config.yaml
head_dim: 64
intermediate_size: 512
hidden_act: "gelu"
bias: "none"
init_std_up: 0.0442
decay_shape: "linear"
dataset: "wikipedia_en"
Each number is 500 + 40 x the weight over its row's rms, rounded and kept within 0 to 999. Layers, rows and columns count from 0. Numbers have three digits each. The size before them is the row's rms in percent of the matrix's.

# layer 9 attention value, 192x128, rms 0.121, rows 28-63, columns 0-127
111:533471430470532493442467543435539464499489446512416532504458532572566518573440441530479520521432449527502466526489586484481562484533456486444521499475501454534422545472452453464464493512515523466450476493528461611513543525554476509459470481496550529526475564496410445547500576443528476508494526509539567453510553496495490473520555545488443508452496527481511519482507477538464501561530
110:412469499490501572516506517475483464524526495541442471468498564540440499502495503536443553530478532524555483524520481500529519565526421560492457508476503486521469524522533519559516509479513495549534502459602429493547513451466505485496432530453497525470477509554515552610524520544511589520473504438558497530522488492486502418631537476467485462398521493495473496446507523532451502431482
099:497555538475497560519459528555472456537515500582538527532483487554457505540485473515451593434499475453474500519439503486522505449574419521485477463486584433476529468581507479507512525417492520504473457533491526444480522508546470435541501444464465501528502444491441543473479531568556485433478570502455494506529476538514574588497469480466512541452500514445491508515479453450524502436417
099:535439472479502464528482436415603480529510521525473452533467534466498494481497564495490499488484483460511533425496436452471470567522557499460498506455478499577507534451575514490475535543483518498545576442511467462510447551458522619448531489502524544499458509492493480487509499471576490544501540460465463486485464500449487558465504511511444525515571458494554618541476488484534589549502
112:528538476504500471428468477539507478463473498507530526544535521418453448489502461504554515503467447475488485589475483459482546410539478428593559534495570530510452498478483543458521543541510507466484465540465529563494507411475483423462448552540453556552568462529499499438492518478570493494542502444519526454545541474462535508526523437455453531490489571536501464489399526506537505468486
119:543533470458463447497560545528493490469459559456560511549516522428503426484474502470439498430560531451475460478493483484411539462480494417485524485554534508569465457510520470504528547554543515468521547450410593518490511438567464513468498523506529522501509452544524491540444482489530456498518456484483509565473500527430526567459544451521435519525525479497472515583423461530558518467493
112:482496558525532500483473452349422485492447450435463470533448548523474489505523513384557545549477461537490472434616511488505532484488465444497465531499499550500502506496551471553562545541514458465442407448544524566436550451492473491497482553498542491503521498537518491494519445484538496481486479503511514496504507530485489500533530512509473510458501548460512511536548440547510539541590
111:481469525510462479550516508552575521516464522514520479473505507559463465500557528482458533423440570553552464491506524465493451517502442601595555466521438408532538511545518538493522491412512486558548480454482522483479554514499500452528456490557365467484516490490515532536511479545527547439450544484532473546512441526500527491506483527492497495436497468515519525472547493489448428423475
104:435482500506501436510531473497501574524423491520503519492548430457461548485499516543474428538519520504517526512546459533535474519494593505602528521488513481484493551454445525509497497533482475493528439527565497469566501547471506492559535431546442504545493464427475433468465504504479468504476471539540491508430557496573561503420472569497497509521499523488493472468428499394483529612528
108:491489517446510494552527537476434459489487470466504516433472521524474502569454520508471490430555468525516503441578549510513542488437472487530487549513506462501445529539499473495433512503517511519579542447451516544468453497544477510594523513490528460459566506477402527562534505482487539424475514591495548554483421498467465434568561473497504497452522478576477477467520493540450478413553
097:535530468495570541474462449467501452524460513550524484589505487521443509501541523487569494423500528549468435471524542520440511435477458517575572538467519548493526546498537532515495498543462439560482498467442482560507551491567457451483499420588571476482462502488511464498518586427493481480510557506484530487477435530537539511499532485478471542442508506413496454507580462468489468525447
084:513455452493486480486486501506537508490504523487533571477566464496519525510424513505553478522531472519496580552437484574507510501539471439487524486510506490484513537532429537500484508536473549479480481533501547538534506518499506520458523484524593551437468539478514405461522563580362478543505463411429553476488474534579457423446467502561502435496434540458516491475510487490524505557531
104:464495491539513541448503503491551544495553601515523484526565438545511462503564404493530485522504475513499516521528503546475506530561536537443463541465520510496495492569483524524397488431511480482476495533550421463499545496505518426520489507480610561526477488454483522527503483536556553546524543406510480495493508501516496576504459478381485486554451430489514508523430526471474435513493
102:550476493516504562543495533563489508483523520481580541507531513474574469449518452491499565503517579473434494510502538505409483434483518443497530418476502485427516442497573509460549435527468500463458419573436602500453522448569471521476459498515413474483515516507508528487510499559467478460487399473468517530478504534514567484482526486555546463522495539474502522559555466529506500486500
091:499550526484493429497497494489562503502430505431523470447549538498509518476498475495515455533593523485502520529589501529485488522496468469578556499489535567410545473543470543495502516595510489529432419461485499521508512541503542481530450466578489491451482504570528482475458525544440563505484491465487578533497483500544537435502515562498453417499434454471492516421491475470477420545551
103:479539483529469410497435399496470525468508477481462508448443487494474554540480431456488490517458370508525537482577499542452540531525498444421481513442532512511558495460501437529540524530525515441496532450489479517525419511449502529453487540429524457509572524587481487536449499508519479493517539498512495533533584524479440578518555499516521473538509488515507511475424559500541528503537
107:457439545460459522443512476522531541494483546571494589540496456463507521523457549456397509473477585536483501493524526507511488482537427451463520516496523513474502507444453478456547499555464538555533472574501502487413520505484493516509474560485463456535421529525480437533452494496478489508568438469476472454465483576539583502488483601516525536522535521514560466515444518447572543507532
095:516456505485524547516548566460552469494540568465486479554502520468530436502483537485526497471473554553483506465380525510501498564475512522453516407540390475538429539433525516476472494462462522502511520502451509506475500485491541541502476486517491548466424545541499506539599463486504513510480479475503453500467421455485424484444499477527460519514604425560517562518572509559495519525519
114:513551507550565519557504572501462581487522490450474430542532478484475431483517451500527532492504553484535462450520463512545501474559517487559477547514460505514459458525508581535461499450473500492471458576503510464456500473549551490513497454515588468497474469517495532555420395462488492462547520481481492495503537504498465519571570473558425436483436480535550558579508518433495425482493
106:468521481513502468494466530566459488503483431555475551568476517504401523516494486515429484424525440487558508557519542553437529575566379434567474532485500477473593478528481470545532508493435508523468488503452484588499492481538493488481461468439498485494561502511455518555472560506493521493492551505526586560523512491520520460491500521488472514478472583490504506479510444530498487395507
102:465534491505480531446504428477485491443514516504559497550473451515523494512531466426507528527500572531478490560509537451404482469513431516499599567471497606464538577503536528505546471507458476493477516488432502572457416491542519477449466476498535545519444518540523461487539516491544477492499521484432478447463523512548536521481439489492429494481582509415460502462559521492498584485463
108:531515474522444428525455479604501477491527454532474454492467541488406545447471471516504475490515531495552512486524465458474599506509594494578500516492516465574415538464530507528542497453486516474506542490566505546487522504499459499489467448527444539488526476460495538489538450494547504433460605511538505556537556468398505526520532418530475468455510464526526472504422482461515539469500
114:459504513530477499475426429505514576503469533486539514471493457517480484469484444505527569553430443584492587506535514503498511472465504471577591454467515490443482587509501479445446462519527565502556499478501459487494428537439520482484458514566465514503493444525507475509608505522475523512471574472497468439484499550554508526472518497536526498513531521487467450396464518471519440533420
104:493473535550501530523478507455490517562559479515479509561475487552528495538499512493436531503561471409508482541510518514486547578569546457449457488382516478493478483530633480509452469485511504383466403483507482484505492470536570514564491474450537546491487506507463563486463460584591478516482440467480528517518504506481484463498479518460528490514560510499502535522480438552482471556488
103:474569518501512489438506445546454517437503493466479455442513483510465517509497474470491442531452484508482503487537545533430538405471477526505509490522523557437475511491505509460519520530463516534546493545468469461506487542571501463529559466585459477492505472579443511498449392439578513461532510561474501453468529463567532524523534520538434481422570426498478452423501536420518542488483
099:494553580533429510442504496518520537508480469555544476527460489497479507534586487533389560567528509530461479494590538515428510477451444512445547510483543586490553466494535478534497511494488462508506428474519473494459477495591501430527468479433465463541503522553548523490473395450552507490478496524463464491476524505514516477498450536479494568448583476431520490505456464501470561514489
116:492537501490489490470476463487525463465472479595445496427470549443443542509477519507523441453465508518485557464482487507481524552514471490487491497428467470476531487393512487444441509528498577444548499576531479517543470573449531531511550479483492486465495558592506472431529497450513501550521532540516552468507505455486440553521462556531456530517522467551484517392550575463570504517562
105:491538516487493608533453507549512513528530464500501547488499526495482490522507578598536487489475528512432534439485438520477508512481543521497473530491517531466513453450584459489489478496505470511520496566520532529486542542503485499485500434466518518456486539532452436455449443421519446498489451433514521533523499524407489458632539500479541490509452542520537499527444433542580421573461
117:522477560479535522484480507479575504477513532549541484516486537439553547499439551564497470438420458403543460451493456547556468543543462529502569487479473500515541473448573433429455539539554523539536460488478439417534441490487520554553530461490514477520536489489487538456465516535486499553546535580475478487478487468503478518501423497500499529469547479561517559489472583507494533442455
109:535604467535407476493440496460439492460496512462523445492467491499505448526559474531495500484464446488530508537535523496452554479512492551498495466530487539562519428575566510451451514543479487527489537460485493460491427479455558464511499453502491550488532451592542505486442462486584508521501517513466493557550521442477402593511477397501481489530512472490454586527531540518523481499490
118:455540516434485569544466553555454519415520481522589486426508534453418466468496500544489484490520535446494528398511483522428552483491528547526553524500515520489482467512529482494424489462518531509536494554562501495504457459520482516526537480464568544439552422494468525459538431461537489534474516542547507555468478510460548571566458428424494500533488525447474478520501510518524457436466
102:495508544499575481519485428500514434467502564482458492565537576476393561491519527483519439476559559579523542510505456455505521515544491519515459486546474470494464540499572565534508521542498485483477495452508497523543576533425542497494520523532525519418510505574512481476567520509508530429445594448496471496518457479491494545498491406468520418476511467565471498496432528471508502484559
111:404446458513511486494509491525470513524476533497541500522533485513512467507521459489505490545506494542539475423517492486519478569602504498526522633482471470490553509551517534549429499452486526435518521528561540530543474531476552505418550511487527478522576470444447453408530485528514488535473511448466487520454531532517493554532403522400461509608451521488497522534504521472507456499476
099:470500554520555475524560481520455533508545505526531533549516489472459487456519540483536496432532476479471491385485488551466448495471542430493397513457495492502538515450506485516473591455508476494572588491514544485478527556554402483482520454479494471513494567514482521535515479490529505344510511432492498483527483548449488530526509519560463512500528463549559486533427480459518461479542
115:478487509532407507464416570576397511552545503578451465559528469530439486474545448507442517506510452515458535500486529493473518567554526466518475465446492471492458449435477585554500464507467553548496533516510464455514529459498472461419463458549471523506439500551567520576494512465510535461524548465473538507473493455542526581572469497490503506536525486531509449528537500511535510548473
099:520474528564540455467523497493450470478517514478455461570498483540506538489536461489536540479443468396507418473537480521493465452529456532389471554479520512567526470466431471488459554471582494524457514479474545455503582535579477549468522517507572461549495519467520479539442519410544446442605442481504517434496523521550514513519494485533509487494517487524585519515523502492498492469512
# layer 9 attention output (transposed), 192x128, rms 0.167, rows 28-63, columns 0-127
107:506500539520484505539463429519509508536476459461553460481466472431442537505559506499464545467429493496458588539492479536506465521525503551569444513556468563522519528498433529420488555537569539571558556490474441495515522543454564546499525527517433501458484449491461528488486425460519549496440438528500476426412525482497553503534474500515537440506468469517567483460519523534427489451517
102:516533467500484505522490448562571442488538506429553477518472442480611458567507515450543454495483472477517583423409467509564541530504554450462538508484414487541510526524491501407523441507520510496510492530494519513510469471559458532509423453514445543540522520497464448527527535508472433462482428477512505455454534450532525530445523479497523448567496486521542464572452485510492492515562
095:462485443503509437497608530492557501482556504536553545550455466470466447489495522563504468569493479477527439463475510485440498481417516425541545447452452536523535563441531498476466496503495521518493529446523526499461476454467471520464542507548485455568479541473576465491537454533446530458508452585496518473515525556460475506530579450513519464546483491526463533460517499531551591434556
101:525510523531502489452528555554469466569501517485494502486510559516486486489531474536500472531494493529503507511547489472471542502482421479483496510554598461477514503648414537432514450479543521499507459578492515495441491462510539518604496497443518496534580484504476609537493455447446549457523528518471508482475545529552491480477466538437499468486492537433487409478490532518454414497477
107:551487495496502494540570520487509519466488495557460593496403498529516558426517485460500495510477465541505529533475516475514465527443546508461448441472463514450467600533528534563495495497564501474531563454495481469585503637496484519495563465550512512468415523544446516528480467563461506488465482461490474548476447441482468436546462517538477515516471564479465559501561500531480550469512
117:537502524510529517516537498476507482529545437549462490432439556476517522492534502564455540533511479549539515565493488417501486518449532584462485517464542443440474645506531531520496456444505476510523526502518479547488512480447481461489494439477562437478486454515426578474489461540496484495578545514562447490509472547523432436493539477463494463501439553477470536458558540539566526522474
112:528535466486540513542480542556524448444478517498477480432501471442490496531480481530391473456502548496469560488441486527527502556476466520516434535500510510518484513425436471521490449520529553491585563535536480469573477455554503521522452455514506456480511523500440552517491568503511459507469490560516470605532494444492476577480443521497551515501548441528417519408515483506458423448471
104:439488439444499516467532473518479439466583486496439510505511482527468514543512533510575436562472488500559516475405473499532481514516524403436498401530516579494462465484521454490508493518484510493489501545501620533497530453522461514449448436461492489563514540479539504437505467553500511520493432485551527461512514552454490508488574477470481480510416488515523473564393476503496527481467
099:511478529519516528513490528476470449494408540495443534518460514573490548494419538458566485489496485464492460537506534505447485542496516504529485487533499559464495453550498501422491515483426473492479445506470517473470524512519530494538514625494573507433571542506508525542491497510514539444453541426450472518534447504479445546568555502476469588421510411575579504507518469469459502544468
106:551474448462527488506489448487532523395528434480500562433563522480484470516561463468413530506447565484496515473416490486498453516488519568510504552508475516524532488450481484483546403528411530489424529495489587585511525530543462516495502540494510525537479411483489472478528484490529443559544472527504443480450540523511467538469570478472517467525487467442552534543504553485442515514445
096:512454530472417455534502528495483542486532543553452587429501512485479474512557460493474531528492504435521570500464503447559503502538466523535411455545473495443507541484521434515528512504531550556516535438534481478458503440552532536426547512420473389533538576441536492523463473519504539529521439503495433466516547477458484531469527528475496465550475455505472596474463523452519469471510
085:488450604558452507528423492506470585519528588529484508499493497513522533414534486485565553522462538479481471531537508431530511443497498509499472546474508543501473503507509449476454450472515393512524507492506378463496496446490502475451552542523497492463420537540532496410457542449537576501475561490480524453443500466446539549545508463470530549454541494472510464490492517434498517519515
100:433420533522469535501506505517492509523425457549526497449422438546553468515455544480505474475516518538507419519554441487554549434464468503497515431452492496501486483486452536420547564539498455501545513487462484444535470559461537510449502435471415481438563479580525463561493445425465487495509473468479514486586534529484524501495548452536544533512577514460502495557469508496533543510517
098:441558477492497488466462540507516470470558521491531489478535504477456543518527543532529463471548468513540472505451511466545476543461538549493502492485431466495486524466546396629439543462489496529469516501491396566514512530471485452477499482532559427519425523477549516438403499526496547504557571558561523503565499504447473483465470502499486490502471497549446477465514565486584556472500
095:511473508517493523523438489566435523464529511558476573456458481554500555518458520377512509523476546511478550526431498464559502457523535506482434531530433485530477470518549454492540550506510395546534574506545446489461549458523498469434457532473599487468523562479547491455496546495517483488507495465539526509429528529509457553473502438508534613448540502497517482461507483471533511460501
099:504487518524584583533551559505531518594404483578492488521521518494525491426409526493441550497521531509475501569508474492456496555513518501482525560486524487547516451508413569480503454529472505549524520510483477523504520549475519445478490469533541548509426466438501505477493569456476475498446514528454488510458490472637486450511475505539535523519548574501454494455522478574465450511499
104:499503494518482445544460462487486541524502569456460450479488555534502550458493517594591484506537474503449497541476474520438481517431586475521508444596490425505505506529463498461447437480520461425536505426540503548551497521485595440497475528535560527482521487487464513442522500502527596451472580522500526465561513503518485479491582465466558478469473444535457508493509490469494491548544
099:474590500464472443505466439504538487569579441435539463440527508541464489539560454581510513509508468464544513492562497510518476468528467517472519500554605458505443519531471445519536524494551529458525464583514469508506482468503477544561505475456468503526549465533441561476461476484498514571558509484513568476543552530493571498485516566480512433462483535450524403567509491492460505531461
116:463485500495477494504504545518584458534454546571510510382550418473477521571522458460477431471471460563551502508506527496561483500436484439477472542470495532431486499446548514434526504546490479479475553479509498560495519508485511490488487478421475502478565454568490432520535548476531507498608515456502497558563465519443489506460467543526578554472529548442497468475450464551527523467498
108:497496498536507528588533485501547472478523519574480512463515511479504472523506519486459569557458532534477554586406490521530470485433555463480511461482473540530550519540566504462551484492509513502520488411569517509469469515545430523502523497550457477501411505402564433479487520524496506509462459566507489419446531450513464506582529428469538516534471472546518524424486544516476559554513
099:578522457479463483512463542494409499596550542560521574494498521485513485487492480560496537515526430511458517529481432518442488516501435526510453443527500435514497513492511437560464511531531491521547564452537423477483546482480495503481531497469515427532471522492456516502460466515477503529503466555482520503540559455435418521506478565459535478609511533541466509593460476453507463567568
107:528471458490580547491615531471530471552479456483496513522520538484501488492550513499525451522425409520529526544457518430546517484489562501454535501502462522459552482498478539516521493491546516518464487495426551551560480543503412542560497477497518501518528544514460525548445515465463525446494372449513449523407415534493446514517501563463469535515521543452540520497514494563469502524447
111:534473515470473499530486511500501552485487494541497553541506510573465547458512490488555472494505492463489493477466492502452542480599519494430502483540555529566463467529416514516457512526372438541489523547435428490527534559542514482415503486505535494526471586495544490472497445535509495488476461490398554502530497469468417486542548598514529513496572522478496544576476477531431510476516
093:432517466525542513446502557542518421475454482439553463392500453503516485502485560535492539487476472530484504462508455552448488478448542540492494508467476510613528493553461424473485544515488523573526510542521405504484427518520457510574506484502478437522537464512501491604518512503453516486563556543505496501553556524499527543521491431461454506507532513502489465471515571507509560433570
104:539529477455456544537508543484442542585496469565522620485535534499414513474472476460473478522492459441449496514524449494505421563493590548533514460505522452526550471426457505496571505537431501454454566441486507546469538521482517511472493532454561534492554516468448503506491551516471500457541500517521498558459475515482463462485548570564538515472544523573502544557516452521519479467533
095:516540402440523492480518512467406410535508489476475475495506504482525486467494518487462463519592513494462497561436471563455470486507541501534514459524453412573501475494535547491519573509465542511519511456512452496447496475428546479494534466523517505589527540467442517542510516521512481496530461542548480587568528487512439519494600456444554498540528455592441491488501475514506499466558
113:510487507495518433568462529503457557572454529455545511551547540472444492436431488495464539578507490418483524512516502506501453451513502486512433513573533506548511469603429474455552475545524482482479486468488550519458507497528554539551489497569501531494492514446445452500472546476441548471493521509469510519456530513534561419456478501528505533437562589472559505492519436485428484524435
098:508425517473486493465466572490505508389476506484503465482489527441571503496517415503507558451540498500545535504479546516599536501481529487515475477539484459508533458500469494471482563526517548473451463471452448551487443430507539493514547494500529534480476416547515455538470585529445616411525508493529473533503426512510542458435516547483516503513499522462516502436543507501472564412496
116:515578431499478462457459515523475493544466504465509547527556472547414485449516524463472524540589511543511500442532507457453455433514484424523469523525528491476468571588454555502481481529499506495441518502531544487392445525544516512503454553461476559529522470443516507560599470475474533487544549477448549465498519499568558456497545448525419488530457478459475453503486468503466481515493
102:495483483465516536451557584521524531575517470592551514496520506447496540512445517399454530538563499531474509457490429545463489473545446554454539475450546477501480498491525548545545515550532469485534517515478519454462558495478464480467526428440542461524446527499458506558542495503421446517618515513539501508491516505499558455501549546470494515513522565445490471478489450589499519440455
116:589472471502479508437506560435503481451527483539526496541525474461543478532487498473432477523566501500529464477498488476571501404466500552526477495456488458481547582502471557474506485561447484508411504476446524557477511512557433547541490482538512430566482461543477424544464510510463533445574452536467482503539504524481464446490570536499505520511543504504511583522493489450523589511409
095:499454486493463511554501505578536561524489481535493548464430437554516464473447436513537455513438537444573547471517549477532582486476511478515520509469550501476469487520435442542563414462597517517517542521551545535537458420533445519552497434543517526474563550486482490495484538475451497515481415446536496513480508471476516488492533541476492571508491527413554461521525490482479465553453
109:550465535469503550514491506478493508482424505575453537520437469511493486529434532518524486480524502582514424573534481509479544467417403409497441507464513608482500462525451524463502463525497494491493455531499533481517540498519512522568487459537467438410444449531543435569492493471518538475467540511458512511588492458467486501507530496490503531491546559474565500525433549432471537526524
101:448438477504511467594531466477574515503428487441448567433529558525530477482508427585448495534469493522544435543499511414582537511463504486495494453514539510516523457501485481492510450478460524437438441501467590563459445440477544478516507530517470511505537454483489531472447517493472552548535513542499479602514478546563453473486496510530572533530496510491427518468522528558505510506505
108:454489465506530445581575444486631500568543533488539485515467574516508453559480543471506486500439440477493484557492454554496523470453484524414505439461530508530553488520508502451554558460511442489463471478483437533501485561534500465496501493499498485539497587448499494515459534494474538486540423468551454492517478476471552440460558552498487479469562497503452557439471496501545475517581
099:463510490533461572535490471507524539505397532552536482470550486495493443511499517539397441448474478559481490554586534517491507507497464494532457492528521555452496540454485521476537477484501522535528506424490555533479487481395552469490495499434394551441538456507470562472520512523474496535460596533544456541496456521546523457504476474569496488555458484515402521466465498492485447462513
# layer 9 attention query, 192x128, rms 0.0951, rows 64-82, columns 0-127
085:514590450481489543421518515448452469513505514520476588468554450482526561476514429539433549435515526488504516532532507555506495555484498478508479502541529521475499494537478529499465507458406608532442462499492507452469526414515468569478485555560515518474484513521501517437525471520513516504450404509529535462522435478466494570454456573517516549437588457478504536496499516488564507510536
088:527486523531384517524604520482571520427564467429560517574537519483458552488514502558532549553502559529474528481484585529496539522520493467496522490498530453433590511456481507589488492500509466499456478515407533511546517502449508486468444495534534517466461537491501561505431443530526426454508483553460475478484455468532489511417512474473535551494490554504468485449491536507528532474489
091:505446568520490561524448531495453561469472448434434481511517589473518489510503476477469513502518534517454559476536520489571504559497486581493496486440449511460548512460464431486493479481471451524464514464398413494442491507522485432510496518490455528425457461529495519535487462545487421497529498491526547500496511558521514541555525423481443488539516467529557562605461514458521571518472
078:524477547519495470486557498519534532452498405437531543575526531459522478407505482506526441481482426561441520441481475457482473575530536448508454457435505471533560494510491439483528551473490432443510468471465532513533483502466449490438451506460504502539433472477444555475508536533530516476488514563519518519403506487548559546549450525523510505462610577542538508494486482528479531475497
073:463520518451421474427521499473573500465546539550490526541538588436492573485532517460543520571486524468527497461449490513516544495468533486468473458535453496485487556578490465532532525440508540456431533516499550512575463528410512501560431438546506564527498543436547597442446498493484526466445486511440494484478512517476532504471465542495521515496458523415478511507480494564494492481440
076:484463530510512477507478543563445453461426470522474493398546493469509477584509483482479529478451565529547502470522575522483461556459504499491531468445480456553494550514437487477534472529450543468465476493499437562476459540560534422531530491475510449542508431517509528518515489423511449515483537478540484497482531570516518479435511466502505527596488417551511477609493450477506552559449
079:514520479490502542521482503561471579538471461530572519443534513516500433547488411476486578490567583448471547509476473421448409507453503505447549466426475421484529514510529579525545568547526473530466484450500448513494543442488474524511458549413441443491474552557468485560449524504439513542550574474496513485482538517545453478523495537484474491484500489501533485507504552499504522512509
064:509467528512528531551452556503507547484482534449518520479438494455455475561470498519532536478499444504457488578455526492585532480495480475537510562471505470485562470411473498583472499523530451484545554539481482536450548607544538503517581481473505495398535498539480457594512440485515451511504502431513518519558450529504442499485555465476459465439496494469530472441499514552502543581519
077:526488534523510414497460463506555496516481523547468500489440528441468561443504537459501466524551477496485498492542512476443470468528405484503488508474540573523442528548505500511556478471539451494507511528505475500538429501557453418513468492519522439457524527532431509469443487456427555561483501445543563509521505462505525534598557503478395513461572463517529506564568474487445482504424
084:484456493514537445546536477444429408517462494538474471499407435492577409546484486596481487488478477531508475496490463515515503475521429509474577459473523533515523555402514515521501419582436501500528503509443424523475504477466551603460528475543467537566464446519486435516529438560516474516489481497510472492527532482553502512522434501495478503504477478496429484531520492495515482499554
080:420491500454483429503486543461485406597451517535528482463447471500539459493517469539505468512475525457572488495476503536464463500484543485518512501504574547503435487501557556531451431524518571542543527518437457537453556457537520493464543545537478503587523543493495466393584524485526459526484457445523547535499548468467477529495446527461492461457539461532510452432515491511438462523524
068:490517522529469524492508517446492516482433437500564476466518521512552505516518413439553527545542486551429494464477557507502446552524537598428499484457452537507451490431572528438487495485573535537396461510477542486486557469449517579490547490461488515410470517492539496516480501481483466455547533473455493571450520556486433562492483495533510452530560507492465428498436503529502501491494
100:538554516456525489448508504412517532543501478475506553568491495555457531410469478470504471527606490513517501574497505402482495516544512508482539463426468502482503435426508526552450523499548444522487475531577532479536471457436511519495484510536502428456492527464470528627434508526449464503558444537524510487494502519547489589568513554487458526499524473485530504490520528472462504462555
085:458497474514496468462538459487503426520487563563515507509483461453496499566501549500517532523472525490529490475518554587440544403503463396456514481515524625468433485511490539577453501534527513497493562592500536583547529443484561520508460465533511565525493475454594505438501564462503495531467511503522507559489479483546548436523492487487499473497497533512445481452494517473489470437523
082:492496500485528502411478479516580523496469544589517515489544438572491528523585577489460430507473490503534461514488509505510551468557574482487547486529512504477466509517464529507545511458535540429588515493597521522490550451542508495451477475465569527533487556459526469475402491499471468483486483461431552533539481548541480510473407492490546480470558523515463441465546506500541425493552
074:501443500473559471560431514483474463533490498493492458435487507491549438601450550486477493455441560497472541551510463542477452413499468486484509481494533490491468529511545510487518479504537473517492480527525432540447482547567487451524593550495556492549492457568548433506495498477420431571519562416478454528487546503532431476474506416538511436515433466555511502530519523509480502537513
079:544526562460533519492471511490490474543466533517519457426510522516515532451456458538420473499500500443506487522534535552517471437498534503516555507557547558453475586441554549510517417483467550580498444488434450521466540468520506456522556539593487539503478530517500493552557538492500469519428468442515492494628516498436439516457492512484491462488437443485481496455573555506504491504471
075:513492495523538530558484489509452533528500448486507476462606453498561487494450508467439550564460489550405521539520533455479447514540483515490548535439538536471501478435541485436538542500525391556554488496466471532429521455532501454522553540417519489467514455498443423534515482448489473571528478492526536536550508507559527526504505442448479489492497454569502482448524479432556526445502
071:439530501485388439511576479488481521467545553496497506538585476500499509440547533441517564576491520480545472437456521506465552475524526429486469526502524474476501514560494468468484540409567575506477488512545527498519526461502554473502431436519490527505565511424486530436504550491544547482500459614476507496432513457482526518479509497460584532488495539495489470450470485560535454478523
# layer 9 attention key, 192x128, rms 0.0929, rows 64-81, columns 0-127
086:487521556505598461499521477504519460602516444541468485440546453508496549408524558512487479492467451443550429552476456489532494537412543492467524579553507550534445513497487485509489500526450578522561429438497547515379515492481511521442450472506513485552546478486499479544528477466518548506432535508483551519496448536426476526461472553508495511482487503506496501513466568509555475491475
088:552485529456464485516541465478463464508564461518512566517525497433511422516501538505493536575495534546479467568455541484508463499544539517440468543516482372515560546488510476534462515524441502428421554482530507478427536497415485493483489532530505549491501499520477421503506516481473472488525520577507537617549428477442531502520457466535513535572460492455556507512551532504502524450482
084:514514561521457542490512455514508440466504498489494449511618509498446430519456473536484435533554523556495528547498541556529519556427485543511415457486432518480555508496424468502517495512541519484541524525525447514559514529540541462533472464551471493385518522537510518528475517418454491501552478455484561443527472532453583485506512470529537492498550505469438590564501460520464521477469
077:546500525521554497477480491515538476502558449513549500549558544513517453548484549450571465548451394518483535476449460533514533534510547503439530531484485412515499485467459489488585541535539463446483543392485507502494484483424500453523539528542502492487433466491439486514484466502513474461465454522513485435496440534459541405588511544541520584470489482523537505437467528483475570496517
073:517452492506504436506467482450557498507501533517432522506470501464586582468494507538544547550451475517565498469480446541432546478555518512504541558555535500423488541502449618538559498495500518453492504470484460557421457453462527498505532480530484523571516470446581522516512587501575510515475424478580495517475462432496518507511481527533477484522423486520523521568501458513458498462483
076:512483540430515444592474507510475441478453475536495486495487511419453501485478504519517449445503576523486522513524528576479497537459517487499480478490438422509587505466499476425555470505500522549523542571546397507489529524506537453526518488482503521506548510479537592449457525461521534537503498433496537498456560505478521481519513398600461440524504491546509481538497447558462584531491
078:472528492491512543498497518579492509508540465483542519475465526510471406582468422497523471470504553525445541524469409453495540445477524542493432507508454450495507508500503436571519552484453453550476444487462473473554508532486502538551450547524496491502556533483466560491514495423472491559560541522456517533497522481521514392457540523493485479517636502510498478472497519509573572502423
068:492499514498421586555494467500461524487433506462566472500496531491456422499517449501467510508544517469433456527496597474553523561518515485546453481472453495523521482548534466463464472489463496537512527601563591427568575586524546551491495502490479481424445564497490491483506525487444471478550576503475520570497503561476543511485499461478527501511575535474446551456482538496489505519506
068:536471503550495386436508466570472555528434444503450492460438522483530547520543432458522484508530509518500551513497460480515530539495446413571542467587512538473495533561461487512496530496531510538497574503480476480507499445499509463509542464476415523557495514449496571519499516539517457532591499404459504449488434492482567503569513481527561487488557477517488534535524477475415492511494
083:509503459514502499552542480483507437548495496542447459491440551496516435455488553578452506515472499434475510516462488501517515501437467541479518506421590514555478472520471530504529453505546522497518486549531529533455480551471496513483476492516515475506486445578466514516548411524507460494439479504475590542562562469488506498521438428558482501589445510541470410452534574502576415506509
076:523493455413499490571477554447488575523401529489513501422410512493535568492510504545495541460478491492481522419509487484509475462461489469523543505522593543493516478458471510468494453467573520503463477545498584548415483484450516553496567434521552485597517468507474451460553444489550533499443482499532495426551563482502461554505500499522497478485501491488439466492538529494508455546457
073:465581542436449598487493468483556526542497510508539488507507473488471474478454449557507466526498516486442505566475468556455507519512528509528487495467489527561562516485534501541421533517569467474520550570469489513563529511447541530527527510481489426351552494565503499460509528503551458439510470538523503447582519552517503509468567559466551519484548486469472552506489513467538550436513
094:477548511585484553420528510454550421537544469507457511578518487581514405515503500530492522497571492536545515539422431481504517531489504494488466495557484575524491527467570451503477521459492493509435495447531568463520512489534466500510460582561480436460524547508432507564517494494455465450565521537508504452474473476530490505478545561439529519496556518436447523452490570466507533490467
081:537429450439521459520506514473454546536450539507445517481430410446569626531492541528482548542510528508518421504517528497485466476484465506502498493513582500471449550548527562515499511494511511462512568491482527560452490461495466509477517541502496521581520491461550489487531515518570522526450515474543495512514499428555440495612521534529492523550388488511461471494509458499511482472416
077:533501468523619469491510530502567477490438534527490472511459483499547563528536539504482484464566461466532447499452535441501476423553521512532486474478505545442506490446491586533558515479490531439491562446447525462416485461479471552406468532492507527604525490468522524479470575537552562500508483448487452526459493486533448529561485529529501496537596535535495508523518453485540515503556
073:467455449443529481573454525525443503452456491473517477414476469472484468587507453523456529437521614474419555412494512521476488498517440500534475471470486489463502497523455489535446501491535502509511552544495464469560522540515519466546494539433499519496504538520495494452477494468531496559506519443457501525477574452523505544478498429560466447554545501592563436560493479570470479561495
078:467521492473461516508550603497442515553492504481541434448472447500472524408519459520486494475494511403492536482512527473479463565491490485503450545559565552566522438498535459523437414497555527520495474546486556545529517539550528571463506406489490497462541503516517450459499460513499533459519485477486499487515501509466539526371496540525521462513478532431445498535557519474503434530574
073:508526494466514510513520560583475527493519437484512483531602464455404434505441514466458494530553519498452489506469567490497491548489459473519460457460482454542529489467495423508456575481527447529508537536482494435573588527566512483505464500485441483462494517504459526516417434471437496489584521520506533522523554530475518437441508453450546489498609482499458517500536514458557465506522